{"n_layer": 13, "d_model": 256, "n_head": 3, "n_kv_head": 3, "head_dim": 64, "d_mlp": 1024, "vocab_size": 32768, "activation": "xielu", "norm": "layernorm", "norm_place": "pre", "norm_eps": 1e-06, "positions": "learned", "qk_norm": true, "attn_scale": 0.125, "bias": "none", "tie_embeddings": false, "parallel_block": false, "extras": ["gated attention", "capped logits"], "init": "trunc", "init_std_qkv": 0.0279, "init_std_o": 0.00547, "init_std_up": 0.0279, "init_std_down": 0.00547, "optimizer": "adam_variant", "lr": 0.00178, "beta1": 0.95, "beta2": 0.98, "weight_decay": 0.22, "lr_head": 0.0116, "grad_clip": 2.0, "warmup_steps": 445, "schedule": "cos", "final_lr_fraction": 0.03, "batch_tokens": 262144, "seq_len": 512, "doc_mask": true, "train_tokens": 777900000, "steps": 2968, "dataset": "wikipedia_en"}
Each number is 500 + 25 x the weight over its row's rms, rounded and kept within 0 to 999. Layers, rows and columns count from 0. Numbers have three digits each. The size before them is the row's rms in percent of the matrix's.

# layer 2 MLP down (transposed), 1024x256, rms 0.0312, rows 482-588, columns 128-191
093:477505533461484476481547540502462520519527509499537505453520506482536521492511476509466493452508513496486504514463514484514527494462498540500458468519455436486508472502489473458489532573501495
104:556498528490500489486526524517561518447510488520515497511494485507498499503540492491470499471499501472468522506517532507504495544501502516527431490509502505528484449535497484555542469508549522
090:504493460472523485490516550528472485506469454433473504541431473528514502499473529515496460446506476517508508503517496529523502519474493548484592521532493472486499493507497499516540492476476524
097:500499491490524485486542486495524491494487528483469500491480522509477539512537481506531504472457509506521467511536495472504503519488542512499505470476452500489481503496499500476467486491501519
082:496458512524509541512450466494450494453536478495517515490543448481501502548527470518498459518517492477531489504511505510499513550510495508496510475496505474487516487498514518485467519480512496
087:527491509533510563493536497508526537518489556478538474507527529507504470536509525477452523527469539513504517500529477501478459507527511531501493546540495453469506493512510484492501466467478506
095:507472482514486495512515492463529497530478516482518509495530501503484529492473554501493517563495484499481465494510487511506468471471489538478485484471482497493524511482516521533529521453499493
091:528452513472500510523510486534449507488461516516489494468503510491519497506506537496481518494502481491500473494473520513508513556518492513513509490461493511501526490475509488519495470494489494
098:522531505519485526500478544509480506490491491489495514457513480466527504513483508528502470564535526494478450479507487475439477487506476509460500468466544536505527487496498502549481501532525491
084:505495465555484478503492517537524472471495515471513509502488505492485475471500512490517490528498499480492473484489498462479494541536503516509523478533473487437538522496488520499517527484543485
114:500563533484474547498485574485545502483497482506478484493502514541507541498478534495510488522490510452520460506522514497478506476520489475490502490515536497535493483507504531457540493530552483
103:568517516499509553510493536510503492523449504488516502507495493426514533472489523521522494508553493496441476487487513511487511525481507499521514489453490491505461467501514519503468465467526483
111:545546477523480509483542498485509500469553504505487526501503501454475467496497498492482507512494494489495482551524552491445533534511529529494509501528479511485454498515510495462501494557555476
122:525504472498506492491452476524496500521490482467472466542496517501469527515554532532501461514475499498440503490471490496505502522522499466522490517480506501479484504544497503471495483461487504
089:496535471499471509500528490516476489496462492508488507499489507488502523510506461531517501473526480483521469480480518504477491524484517506497458525494473506486507491477496497490505514502542562
099:492515483501509511512488496481499522518537478505506500501473509544478513507462496464492535533514499508511474499520458475541490550487506457462509497522527474525519487489496530518506499537452512
093:536480522536472518508487532500510509521523484508495494538513475475551491529477477498475529538473476515467479484512510481451457484507507524526517478534447432472536476476484465536457534496510465
090:496528545534473505488537522496496485496525461484539499457502512532491470494513509481502497465535502495491523491535531487489537518530516462504501479514522508492504504513494518499510466532493541
114:515494493499514493511510507487546520554523474517543529466503455479508513453497505464495461486481489523497510515523491515517477517519490485473500490494489507498511510520481491509515523509502509
100:527497511554501492500506480507469480509491500536480527463536494504491519424454485447509525493489485490475482547478489493489499505496503493511438519507567491492497453485480535497508540534489543
096:492513463461513543482498497495479519480434482475534530489471515471541479504471510522506500513513499534522490518472527513491437539490519474501510478496483482536467489533512481506521512515529474
100:480508460472497470494530537494463507522502516523461466488466534526481519531496502487501475529534532454477478496494469486484449497521526541512526517464520498536493503501503492492482524517498497
090:551465467548491526488520510504493482514505494531463501524477484488534519445474494481464558503418513508513539516466494471513506502504520539500470446550443502473508538499504496492514531454533531
116:500506472547503505516449472480511530498455494531444464494520455524499497507512496549535537496475500519464539493478520477506480529500521498489515492513510484526465570516495512507551513540548557
120:494493417491494537508519486507443499496537524489491521481458486519421446526472508496464521568509487480506530542516490495534500488486512521533496461515482484481481526501489483505518516507532551
100:483497531468495523495504485476486498511479501496511498457499452560490499484527502478507481473472512486517499486520501447500516518525496510530458492518531480501509509504504541508508480456526538
106:517509532567484503515501537501517501505491492463505475532482522522548503509517493577501498463540479488488512475490498488538495539470508512490545504517466464518529454527517492489481486478485495
107:503511528489508510493484514499510493517487431480449497493503505477486495497508491505499515489478513482486489532540491491493502523481520520489465454508489497545528523478482471509534478484492496
095:498517486490474479499499451524479501441471493523489481501506486517564553469469505540499504477513484520504520503566473511513458507473497477510465519493497499496488500495505502514507490513480486
101:466540517496489480506502480527527513541503494534507470428507487515492520540538491508490482538501493545505479468499499524508506459518503480485508499491526489500505478502506474551546416496524496
094:469460515547550512502479506471479496491519513453510507518508475518511522512518493551506492524475488460469517486470486490511470530485520486491504503547526519495555500506522491482465545513499510
101:450557493468473510495510487490501478490505469490496505524456504518512492482495514554493556502485506508535468494499485508484479508493500488522461445516509524445529497477528497504528458503508541
102:465527500518474480495493499505535502486512504519494461471481546512553452452483490510527518519512487497519503533485474495524507509509472550473494504456482501509470510511512495472476476571478497
123:508514501470520497499571487509431543563516480490496489491510484506522503477515497462471483513504520470502481493507497544491523512469492515506485543497500525500488477487493492494513496475453497
085:499451530533495472502543511508507495501483497535501495539526535506512540513564513473506472519473491506493494507514494492429469487503497523496452530449535516468539538507477513481436516484462508
127:478480523498505484488501495507447486559523537500486518465512480517552497542438482509449494548541514501531516498552512470508546480515490501509503481455514497483512515485507505524464511479469505
096:576519489492554483493472500516504527487495543479482491510527521471510497474509551501481498502514504475490477498467529501513443523553515476493508509522459531473471473559507523485507506430492489
091:502508492481524498508463511482463493502535472487507561452505473507441475515461476503484503496528479517515533511490521514464510547481477477505539517494526445463522495531509536518477469502520501
097:520519539548494492512511478490487515568470522434514516506479542463554539499496477473431497531526480528502506494496490483484507512534513534494494502462495491473535509489501504534488455539462506
083:500518446490488504531464463496504519501498487500491491525499515474479501498503452468476527521477507519467448491487508529462496511533504523514493498526490483501507543522486505497524470525470495
107:545514528490498496502497508509519501540438475477500552541386465531528477474506534576471496458511462502482485512535468535482497531497519524539559482495522489459489531511507501491507499456504509
119:490531536485510518492502510455475489481481486491512514483509520495477512489445526462507518495530489493487498493554482498471474503523492500511456498485487501459537491504518491515524478482474519
096:516475484473492513484509487523510505505556502486503512491503458496468511507505504567476525517507496510507531490483475487469475468504502494468499489514548497501509484497485527520484512493523470
114:530519469490483510499447481487534501498484481516528485527459492490482456469507490450487463462477499502544516493486517472510492482479490479497490488508480483514501516496497505441460558508522513
110:505482521494505514484493500475491504543512537506504450470537542486501513535486516466455511547559493460477495468510530488482503519505486472528494522498468493460510486510505514481499477476478496
080:474485551504483468478505504508520488518546503450476530527482493503473509489506430492536471464502506488517532517481489491550494490530501486471500461497474520491518523530487525553525491505513515
101:474497468451519504501514486501465503537510490507496523423542489501473454476488486495500487479505513544520469497551490463525492482466522517531489485471527496537540457525488501518554529486573467
100:536453472463487458490482464498513508494496484537527507486516512478488515461513513548499491507506480533492515482437506465504468533505531487525514543451539490518453521489525554556477490521505490
099:499476481521454489494502474536496513526481489495513509539522533508503482450524532473513467510518513496497487484538448540468465449551473500521528480478489516521510519514492505501514520511485491
089:541472506493530494514488481507511512506503494467477519539488493480498525481492508509488531459482483515483488505489499477501516448526528509504502524481501469502475508513499498531519491442493506
101:513467543532490515526496471478525499479492483505534490498514483502477480516499474545516497473465458564510537525447484497498516498510500518501514512498477486500495504456519488480491474511505539
092:556494522481502508516470500481480509530510483467502496509496540540469483455504488498505440508524507471476494537495502468482455500506504505508459472513496447526455504460499474491503543522523515
105:483467517554516503497490465468468480478497506528521476474511454493494488464460496522548503524495500517499509487497503469516484534519490495508520506491511445500490510499514525454521521495523539
118:514508519525477472502488500480457475484466501494454516484514469462559521516478529510501494484528496487528487445514486505464449474528506516534478477446473500488501472512502472527534484513511527
106:515485511511472523491530495545494541507550568504515487480492461544540499506514495507458444508541477500460491501485492496514532490477475512512548509507487482527488498482491487550522484507518444
089:524444521583509501506520535487496473527515487518510509517477507543478469515499516492436496580528469462519536536524464473509466535501500488512534515515536477521508515517512462516464494513490500
081:509517530484459495502498488479520498490450497478508491477489499500535494528489497513494528482484534466525494504500470475479480526470509509484523520485535462521552463506529534493492533481498543
097:520446457528501512493498451481474507486474542480520515481500473528495511486525456502582507493506491507499498508499521454497517540490513484525489508514471510429527504503490546523520487468477511
104:505461546477529527498491511529468494526518518456499479437537528522512512493491456527482480486507500487497497535494510485507537465504493503511470503515507458445560489498481498496543498498492450
102:467481507531518441504492531508488469489512511498512536501490492500501477490521483495478518490477533534467490499475506532457518541487504443513487514479433509483512513530518521502497544477497542
099:478510519497519472503474484515494457483470523512464497555552481497473554501467509509516517452456510503491515498440536522501497481517506467507449451493542543516490500492503549490501483463502528
104:453529485463511468501543499508462478540464504520467465530446443557448506505528500494526479519534485517494525497489522529507479489496482523521465463505556491467507505549487505536503518516496531
085:457487494483486471506497478476494506523507510501509472475504474485512485525474543560493525533507504504498496458504482507482506472531502517509503518460491505525473530464505457504477504495478485
101:472521473495495540510464525501532479481536518493478502496489475500519473499501521565477483576480511490490521515533461486470491489489514476502453464500540561508513497521506525476515505484480507
104:507527441525492501489497486528474505513508533492521517525477503485505522493476495498479522513484506511490515488474450509451502535494524543563520484480475508491520551495508488507499470502509475
093:530498500486492562520532486496541477506495499468544516511505503549541484489499485485497503545497496507503487497531534570486501519484513476518451451469457459519491472486524506505538449483498466
090:521496508504492537490485468529511511519537461520521507455515507464527507543471484529511495480444501475487474536487501528451537466540507490514486513494496491495496463493487542503472526498566506
081:534459488497489527508460522507502498479498528505534509486535507519500495511513491487498527514469493505564482531509536475499501477507490510565474497525500479500535528564497519495511501504464489
092:500481503551539476503490485514545493479500474505453508495466480534488480503498484490532476529480456495498485475506470531450469545494487478520515528487460486487517502457489514539509457516510510
082:474468509488495504515515500534481512548482505448497504514507507538552523511510503504488506451523528514497499484509503507473509486523506515523504521499501561545440460560508471492529483523508448
116:458514491508490501497481467492493512535527491499500533526533516438503530524495512494508509496514481506556460489497484536498569521539481497516520463498506483483521524528485505487525476492471529
095:450440490490490472487495490498488489524494497550498509478510468544509516484478522443474539569454489502493454505532481520471519494498462532469459552518487465485516476480500492526509534486523490
094:541506505459514470525481504489478483497518483528454491474521465473506527507507526530512511486508535494492437487489511455436511508492499483495504460544525488509559491518518498493539508489524539
116:549533504468510534494540504527511505470533481471512494481471489462539489505499488525504514519488514463486481463490488509508511515522475463450550495500483510498467502504500484486531536518541531
098:521452468469551496508489529509483489478507526535503497531489534504528499508467488496552509440532485507529507472463483484503516487496507468505501564510496479462517462499505417484466467486533471
104:473465537494510510508492518478472497474514491504477487491536552473507468498468523480510519510534506504445493437508475490523535523529481434488530542529521487497523503485503511474512491489496531
098:510446487517479562503516501484500520498515504463491484553520545471497492506501548478459466510489487541510534481485532450485445516487497523488459514485476458463494522498509551481528479494487498
092:486451476515529528536500489515532526519504473482483513500509543529514502518509491547487513500543472530495572512490483487521506504483498547504491449459495508502519490475510579483500510473511512
120:524548479463487498470515464480487526516519512496472521478570474467461460506468459452501500471482517498521497485490481476525515530470525538490518527546512470496527448475507552493528498495523491
092:457509509470458513492511444489496494488498520528475520534488550505520484555504475529508493491422493502490519511503500508451491534521516519500540479517514450500490511512506485508470485517475514
115:453479484525537466510444526454528503507459495538503450518573520440501544535515516455483503525505461508529522449463488513522509501490491485504467548491465495474511515474516478524496451479472514
112:469502488501492479504470495473529498557451509474483447525497513524497482501490516469483484506465531501486501523531483503507473482579454517486490465474485467497530526531508504509503514474500488
097:469514491528505505497471489492484502493469503499508478498535509491511527513500489552462506529530502516488501508490514523470515515544484529547462496492520531514506521519496540513415477500544492
101:509494459535489477511474506509495489512512506483504491510522517491501500496505509508503434499514491565489492504495505518515469518521491503509506501450461472511501489484498504492499448473514496
091:527541511461469461502506513477457507530497526503510526501483519510481519490481507491514513524552495510486520502446504499485511506488502545504493544475487491499503512496499468473522500539515460
080:462470460467495521496538481489483515478511469531496473512518500486549523496530477540469480469527532537543468552498479500485433447522504479509502492502476488498544522520491535509509525489488462
083:514488467520521539499457546511510469487482505513508478538522470476506490476503469483475520474478489525540528518518497522501487480452483473511517499522484464490531488504523477480503474475479532
107:502534503472513535484530448484452492521496507468455518506521481470493546479512514480479520475523497529504476482469536508506484476459498483486475502500512472482520518521503513472525502525480517
107:468583465477508517495464548477500476487519462537497524483468531509503511480491518471473488471489503545498526493488512495500507491487523516481493480499470555537504508511485466459503473517523507
103:536462504532480483493472493500498497521514517510517498478532502517542534512520454484542509513530506506529544512462505448506490497523464485502480476465517495539507516476514474484486465515474487
111:522475453534500495513503532517521506453515463508497504524507477540456493498449499516505494476522483477525493485514506497494462540480492440519535509504519460546490523485515500563464507503448485
099:508502479522517461524527486492525493457497522485478483532497524516458504468497463510504496470507514500500509441520491478503505522526498541540482523486493482528560521539486503435467504492503579
101:478450550472483494519538521507510475528524481476514499500537503486500506491491505550531467492489519493482532528506481477485458459476518467487460473492487560525481504496512502512458513473542498
118:480513495504484508505495548499507502510508494446492516529505488483535505516522486515514483450473501475480521492474486515523506452476511492485465472457469520493507506505497498499518505471513499
085:481484535474509489511510487482522507493513512521505497580545509541478466469484528474431546495520478499484441482485498512492482499538495506513477510514475524505492495494501483552477488440490521
098:517485536501535462502501495504509471562467507467496523492485522502478483483491535481507481512496495504490515461496472474498475517524505511514537483473511494521537517497498524507492482511513494
088:488502516509533530492500456501500520501460548518489482491467490490503491531526501485550496495500498501477488488543489488468514523491521528543469546485493474473496486511479413463508467517501489
121:492469491504509468506498536519539528476487481505459512476507477493504510475486474482518462488465506513492456460450481521502508546536500521498523463465542512484501490534482478519523512473541503
084:497517509478518523507497484514509507505503471532484559511468448478462498515507513530492516485440509470539538503505488520485508465471517447520461494484487509504469531507493510530521500475533537
082:484463480511512474488514487494522509481483495536501508486518533459499528528509513478557498509448498528507496552482476500460481529524481525504515486464503526531525488514503496530448502508511521
104:476558542561512519483502515471475516481466524489495504476475461453524518467489503477543505473448490538449512472514505530527480550524523522511519497504474539494456490501500490516482502552425483
104:500478470522467477504502550495483509541520525521424486499493507537529526458511512522487516501490506543479531537488482495526482494476516511516513483484499519532491527474494482502467507527524491
100:468534506522484481510506471524537510488519496498478469494458510492493554530494517531504524486544520503488510536502482477518482484504541471540509467491518492520545504507510508515464508529517482
087:476484502506469439478517483457465502457462500524478476487512517535486516486478502467557485502494483508495523496476509547539480538517515519536471513457501501500499484485508510490508525513490495
113:463489491530511513495480466510515529523474501530499457484535526495490471496486483526511493521547503476459506505487449507539534518542492461506449533462501496473500529525490469521457522485487487
104:550532480447524494505526550543489532506536400453489527501486476485490478515537493470498513451501510503501524497515492517478464526533498510458484521511478466462526479494495501500510474523501475
104:491494518516496494508525521451548509450473470470539478522511483506502503535521496543526467505543503495482479482470501535483483500454518545473486494505478464493517498491514526511463493521497481
# layer 2 MLP up, 1024x256, rms 0.0389, rows 483-589, columns 128-191
100:496515475503484464523468476514474532524489488483474492544496493503502477511504477534513530515563521501542549505523459532497524501479508491508504514519501524455515528474510470473515503504496516
094:525478498519513507522530486480470503497515454517504504481494496485527523544483538501481483493540489524474539487507470477530531510504526463511537505498483452438522491536470517521539469469462470
099:472524468463509513510511531499490488497499470507517486496510446479524507475507503547484530532486543514476538511446463513521456472546526527498468499528475494483555506527494494521523497518495491
091:523485480499485462511465526517506499502514488463543528490530468498509516504523502486513485532507502490493483505525441481504493501513462531500481517490499498484540542506513523550481487461519464
096:500563479510450496479511531483469545461500469485498474558492500539473507504509541541523450522546505480456501504542460493519548521447508508509468512513512492492462530467499467500472504501512481
098:492489496468484528533543505501512522448465492462485488497485504563497499514515476454485495527499537484467490452484503507494499463490515568497471519475522463538508499490474527495511507440553501
095:519503491501484516474523461493455502465485468442492513538503505506461474460531514530529463539488507459519527528544475522497496494495482546491470512541492494548484502483507508478513507515522479
103:529480505504537500506451502485496499476486476492493472491518504527477494485488498476519516454478470542483538563490467481501476481490506473486523467469490501509533522456476483462521460517504470
105:491512473491513521484508536524490526493476513460536487548482497488542506496516515517496462519482515449520494459562514483517493550478500510529484501472522539499521519512475506516552485504477499
105:474547460489461493485507523514497480477455460510527468516553483543544524489496562524513529530509502484534532507534466497481482494503489516434506499471526504508496456483520516498524465504529478
104:469531495481493458488497487470515495501542511495483496523495487514502499520532498464495488554487545524493510464499465482501487506523479532456468483547508516529501506511475516473525532536509464
101:489455479534535468523527491524546533522479491463535501460507518511547534509514489508548517469466532493468541511455509508506477464508508464519450506480469479504529486500517480493513480476451533
112:534525498490537466489527527503495511523471507495440487504491447509446460464464499447473504473470569498492524521490457487492552507486504520521498494513536505505509503475507501476498534463560499
096:442522459449503472483483508466494489491467454463496486506509501470525459504503482514492487492481489524493521507506498510504502472496533524493482465522528468506465472495532535516559528518484488
100:500469483516537489494483486461449478506522507532459528486478511524460497519454507514532513528484539498474494485494500508513519534478500493460501470495497465461516443464468519500492522516539485
101:515513480464501463507544520522486514534519479497460523480526481544530507513526543480501492471503496459535525497531533503522453486538497506494541484474498541524470492540481516513567475513478491
094:513543502502517518524460512497501487500481525517479503500478479457493478464517506489479529523475493479484549548534471504508462465502456478481508495520490477514491490512490488500511534468521453
099:511521514460502474507482479521507520522485482488530499482488469495526557456485483492516456473485463485477506492515512529500504497541494510491512505478519461499505532525480543497531495502528467
102:502483488495504526486459478528531519485547504520481445490541503505514460471510506535494484541488499508501544498535501471536514536493498531493505528502547476522502559487475467456518479534469475
090:511502480497529479525464476492536515480482496503485498493504486458498511516488505437528507485499492488486521521532496516511478508502503521476487535522488504466474492498485488540489498500497489
100:511499458488489501481507476504513538526490504475459515475563489507542510491521490539471507459498469489510520494521477520540475492514499472496489545511485482488492480508498510489542453505454495
093:462470500513536462491543518478458520557517535534475504502526488480518480483451477484499503546462479512455528479504511481526544495514525509463522487523475504506493525491496475517510501505507547
106:485532469528477481509451553507535525490487487522526491533520483550489509464464463475566504494490494518523536517454517505485463489484510520462453470477496499476503507497511491525523500531487546
106:483484487481525481467513526530494519542504516483471483485485484496521525504457497507482506490503464518523518535449486503513525511496548476520501518486490504514519465485520506488526482455491487
105:468501532491500481497502490465507538489486482565452501499521488507496547490483527488545480510474509493462466476510523505529513502534483507462513517505494552510524486527480478534520501512537522
103:538486460511506419504502517485485520505497505489485479512504488478520514550458470489486519526535513482494509476493479503521498509516546544489539507472480496534530497509490511488530507470501474
104:542502470458495509500507500473447477497502516551513431502463482490495515529473459499499504475509457501532551513507447493529487529487477497524530485462466493523487496546518530477521481464488482
098:522505461519465468499463476497522500537478522520471504511520456494456494494527483537480489513503526467548522518497492507468463526513517547475539497493524510536514476557490541522525495463506521
095:482474444457521463492533522502520513496479471494473533522517552502470437498466489499470560460522441459480471518502473499536489539479524500496483549496457519485476464457479488450451518479523504
105:535493507521531499485524524486511480555511467503541492551488501517540507486481451526522489517519470499458456467505491511496506465545497520497466508500476520473542513503475523515447508541519492
100:478533488471505515492478487503472515549521518486510469511517515518448514544510481493488492522496494526453485504488520513487519544507470510504503459484475527493464534461503526512501484471509471
091:511528472471488492498473532527451468520448470472539497498474499507466521546554476484559487482478511477551484497499560444454501512480493515545467494487490503496463490513501512471485510510530509
111:506512498489512516479520505497527511499494520515523510567479459487472504492478486454481549480488473516498524483505499517476457538506497477492484492504419483521520522542532512505518526513492507
090:471510524502499485487460573502532498504503483492480543489510515469457496478472495445500503528525444510496490489519515519498486538487516523497508531499469452531470523465489493485533499500495521
130:502524516521527460535470501529507486529474491545483530486469461533503514493482484523498489529479441459492478488520494455534501487488526540468491455499531460495517462481494497490466513464443533
092:496496511500568509497491472514476522539490511527486532534486489507505536517507505481513477489439495480453495502492507500464435487481477502523499467465479485518508471521487491560534487441459506
106:506528529503509525453518519486500509516482498460474487558502484525482477547500560559525505524542486486491522522494529484531509489540498493523482481455477578484482463524498560451519511518520465
097:554508501462522540529481504525515471491520499465458493488471529500464466530542494525527496476480504480490497489487534496539480471500486539475507495548539497554449465467511515525525511490473489
088:528519495492516509498521507523506490517491532487478490491518483486463516503489532504502446494490544526530499467511500471488552477469484481541556509497531506475519524494469469500487517500453504
107:514506483470473518520527514439443473475472507506509467494483479484484506523496488521500491477511474495437545475491520473513521534513515485501501524504534490466476441505503496460530497472539494
103:511515498496499504519509505527474477489453503490483485476490506537449518480456522509516499511501459507499460517485486509529511497488501508519495514452504521525527460524469518507511531468518556
094:503534462503511541510505542515554500475540468494471493555506502492546470464495534497496501480513509488499480550471506514504520470531505500483474526519446533503460507479496481504484477494516548
104:501495533495509467510466489493547520489547458476472499464503528504467484507484510456499485472500491495500495475481529455483473530495507524516494475490529477487515472485478552487477494481504480
112:485485499470507453497512508495490486512481467543522560526488494493545553478536505490506548516444531504550482483502451480500438512534488522497509495539483487516521512500520507517523504473519522
094:497511526466522511507521558489492499516552503558492492496503516482500467480532479497524523511498488537455548498534499521482522522496501490490492509516485494469497514546500547500507484537492512
094:493457519459537498525485495496495494486525512546474505525530524503484461523518497517497552446480496483490463514495499495523495498502530498490512515455442514468462511482493520545478485537508507
096:483523491498457522501467539486515528507511503501506489490519485510506470527542454475479524485509493448465510519484516535489485439507498554483506521525492543503505508467488475485527501470490537
095:485521488512532490504513543497476481489482524452513512468514499518484482509531496482482534458504490494501513508499507523543541512491504473499489543520502522513509537459504551467513456525524502
088:451507483468479500497527512460474487494532504551526532475490491508516454516486483521506465488495508533509493491490544481517507528473508528497545516547518492517506524503517487476513490548478490
106:474539526487488497515482489477518513491479549500527464500532470496466471526519481532515488439486464517537491518481519462543490508503493533493520487510474532512527486494547532485494491519507543
090:450496520514506542498515500532489517549446511479506488515505514487486519498538506500531470521511523471459473491577462495520476496513493532475476516457478527498490515529481547490511513515562498
105:519464499510484458531509483516503538506495552517503456554506499499497507535443479519548529514504504439536530485561467459470513529492496543518499494486491480511525460470539528501493507515494505
110:507470516507519446507496504515490492473462496501495529484512477494537517513508522490519485487544502483512530545492472480499450509465505524493484449489505486497514449533494469521546483495476498
095:507460528519533485498510493488534450503482510528503501524524520522459499490517543503514535471473528493462506511506494464489531540515545488487510552508550455502491472469480469441500516477480480
098:503530524514474511555534473477488538492517487503491473542463485508511487540511522537505492523562484480496557510523492525532515475522479495504485493501522505531489546504516562490501500483511457
093:481516474487506512489509494529465490529511512513496504495519452463546508505506486467514499446509473543524527505498507528461522503485486514502463508521509511520446539474474485523515475475499509
104:514487494510516476493489520500448505475548526505524567486484514511497540511492482480483500492487492518512523479469485486537500465476492501510446512448493503489545474524505552501531476461498520
102:485527516538514490459528547500487528496512499527465544516506477487495484509476518503480494488503507509456516504508470509507496526503528472454509480528466524559447535464514443528507495500486489
106:495494486459511479473522525491513550469486511534505495482498479497472496510502492454554515482555487512498523524501512510464502507446510473478487454476519536506501517508502468529492461536516452
105:461484491480507498506501529512490499524523513522528444516455487509519499505511480510453505541525464501504518468491487436517517481489493565510497504501450458513501497504508452493520474498491500
100:500493516480495516507488492506533511507508479455441520470476494544488517548490516508502523466508476506451554483505510463521494505494488462526511449497502471528524499552497512512518506484486502
094:480525477498501453467487538517486490528457504481495533521515502524512505475503444519527483488501532491485482495548449458509476527490519519494468464529528552520487468531491519485493475487525506
096:513535484509505472546527454482525508431462469514465503510535498481507537495472524510491494513502473477497486561481492515534499500523470469535514538459437542495498485497500465523500445519546440
102:505531558495496459538497518510575459528506456443501513511467526512497524470562484514485471564498518505562504481512528507486496509516514530538486500520510508514480487480505543500488484481493504
098:438521436511505511518507506509498505500456488538485502509479463500516456530461470507469493500512474509522550498518444491489482483470543443495548519474548505550448503537500531497503542514484472
099:519506479469484439503497524481503483521505468547473533498507472524524509533477523445521517489498478497452570470517471515526517517510537540496485535551534537512500532457501509515534499535467506
086:474493492497500516502546573490474491492498523524499504514474476512555478510533541542486528509536513546501525494495492484509497462496457518502525463452506507484468517494516518498508500487538471
097:520522478489504547497485478494501540524477509476496532499513463495498509491519488509495471529546527486429550488503511509506478503472507471485500504461480541502468511474487512501490474521506513
090:494479503492495519502513524482492509502536547503493505488518454502514505479533513450540497498461525504527535493501512442522508458455493558544525520494529447477525499466518482469538493476501559
109:469502476536463522498481494491455523505499502532510492505553522532525526498506477479502472469521501517527492543445491502515536515479453533475504462527437508487516522529508512491534477518532514
101:490499473521488469475492524482479518480480525501433456533499532498477501504436533463451536495519518471535508471472513502504522512472510549502476510510486493510546474514478547481490491478514532
094:475501511521504449540513513460532492521468443474501480500528479515531506530538508505473535492482548505478524505502502480496489478517511518509482473449491542491511469519510473489504453508473454
110:521531521480531483491484546470485541496483452547517502455467469508516494474476498556518490468475476469480550481558475491521472524487509517480533493479513527506492485467487484498518466496498461
105:462508480480491518504535509536509505533481492482508494499515472520500500492457447490462508486494510509515517500516486499495489483496542496480488493505476503581473478476488506510498483468502474
103:493515468523494444476502532516511515492552467435479456463500458477515507519530507500458506476490472467476519490515468469520486465499526511472541494484501497533525508542500444507509515511483434
096:489484527501498461476512499455545523519506512528443520486504431524493522485484481481521493515503500482479508461477524515519469528481533489488525483504493536524502527503492500530502486466570489
091:476535501461497479493541507524473481475521504517493518475471500495466502499568484523540467541493507488510494508504513505530529538520473547489531501497486500466582482491506492523508506503516481
099:495527496469506480475522502515502536533535471518486552465526479517459467507463471441511508481495500480530533516469496509523505496460532524452509495557478498524540467505517561474532477499500495
095:455511502501461484543490511527552489529537523518497493524507517495476483484518485497489527478540455501501516529493419492501533473523500523538517490505499534509496499508520523487534480473524490
109:479492535491541505507540535534558513467493517491522506490523479479495505505494454486496524517474476500481507430464503452538454492499503515469536480567477492517538486510499527486490473492535535
104:562469449509491520485525568486468513498553503521535467507492503504536505536503478514500501487530502505552487530516501459531497551444499485495482503517509509487479510530488508492488469534476468
095:515480521529507473476492504480495479540478535480509559501512490487480523493511468483535509534472496469482512493539471451459531499498451494512534489511493528491500488478524496525463482475523495
098:494463485488466542537489494514493541506498504521469499522489472505505453517463497481512538543496495490452511478510476485491502482506524505507463498487556464518524497497493476510525513490523487
102:489528498478480504460539470490519476511500513478512497497492495482499500515450497505472550545478553487501484480502525495499497486513456540493488517532446539539489501482482562474532528493551471
094:506507500467517491517465496515500522555533543505481486495521501477439485522467556518506521530455486480493429486541484509505540508504504510485499469487488478512550486508515532473511517461527550
087:475526526459476485495522503452480524508521506496506497468589498459479495530485484509486530530472533480469508519486549510526521489500479543491482511551468500497473501464483533501495516509524492
095:477507500501489500513545494534529529505475536508512547529493473519497524490530512519573467480509509516491542482503505505471454474511519493486506489523507517487545524520495505518506486519493451
099:466512511502544467529492543515518522506486457550520502516504508532513500507499566499542447507513521520454526506497474509484465494513527523492472494498546517467505505492494494486536524510513502
106:495464492515496488502526470490454483530503474506483530512491464541486478462490488444510517532472521490482524484465461518492498499532517500522479510533475521521500524450528504511496510479554546
103:496515475505505491480536492511497530530488472498523448468471525475518511492466539513488481510506528554520547504487474496484484465502513475548499476512430538468552449500498502506496543469488480
100:496549509498518486493553472522485499531504474515464517494477433487511550490482488497550509505490484514469537490484506541500520490456519490457555507510473516517552522483508508506543514504515462
095:476524467478489496497517518515533445533495477459510491550469497506527505554510544469469531557475516504486503489461463511503499508529506519462461527481476496509494505503463503490561452513525491
108:503505547496496477483462485500452470543467503503511491549537503495461510519509556448523523547517503521517511489531472493487505492509542541490491546499502478505472494475494479454518505496488479
087:497498492454519472510479478486498554459510516524493478525509533539482537515502530528512449493520477473494504521487500463540520445495460502501496477534475475508531494458460490455532501537509519
098:502581469484502501483510489522513520498532510488540499499505477472525534484508458563527489495483498486481489514528531515532489471514483498458455459549541501494509499501469499488514488484494478
090:508490444494458510527522514510478527494509531516474493552522501478472529491509500537501497507499482526487515506454482500493463521503495491533466527498467499539451516496498506538480501464508546
106:481498523470500490480497520509486494518515510466492514510445503495456507515499493519521495518511464478510551560533503487494470498452523516512494508527489528502485536497485474501463477509472513
092:462482531497511496468484487480475480464510499502489518493557508481480469503442478498493543504532518493503538548529545504467501526510507505486576494513482516495529530501510511474531503524449468
095:522474446501489513481491528539469497520492520483518491500497485509544486526478490488491507518535511525521514463468497540493512460507523526442517486523503516472511482482514469505504462537487510
101:527472478471478490494557487486547511489521443471559470546478494491487499514503496519459505542538520497470484513487515496526501537493476521530516539518478531485475487521479495477495465464499532
097:513477485529547509519528563555518494506544484450553475514512508487497523522464506501558515518442519496484533518510511479476484501521518529506470511533526518473510521480501502478494509488492504
102:553547495516454511540462520476473498516519497491525520496496490499504482461492475465492491494506525517494511501538500472521480475501462554491491526534469480543490438517490509517530497441470476
097:525491528517540488503549569505523492525556492495449528456513460479460501502517509503466539503479502467493501482499480471543446525493510508527493534493449519505494480492489493474482504501463485
106:509461489508513514481539477464496518530465502509488523482502498511527509426486527524540515502453530513472530505471531484458498473471492507547509496492512521502552480492528519489492538500520503
104:539516487489544499520471457516522487510503503499517541490478465506479491502505478497517478477501470487461555505556494473523482483509548515491487518502537467483479501511501477538484457470497479
110:500452545489462471508540510478542494453478446501528468513555490512514517532507539510530474530551517465427516480491506486488454478512488534480453488479495460460532473525512488515508486516523490
084:455517522472515475443515493515502492472480433511482489515500477487510503449537517500512490465434505506498530487499534532507521460530515506484498515532522563504452509490482514499488555511509523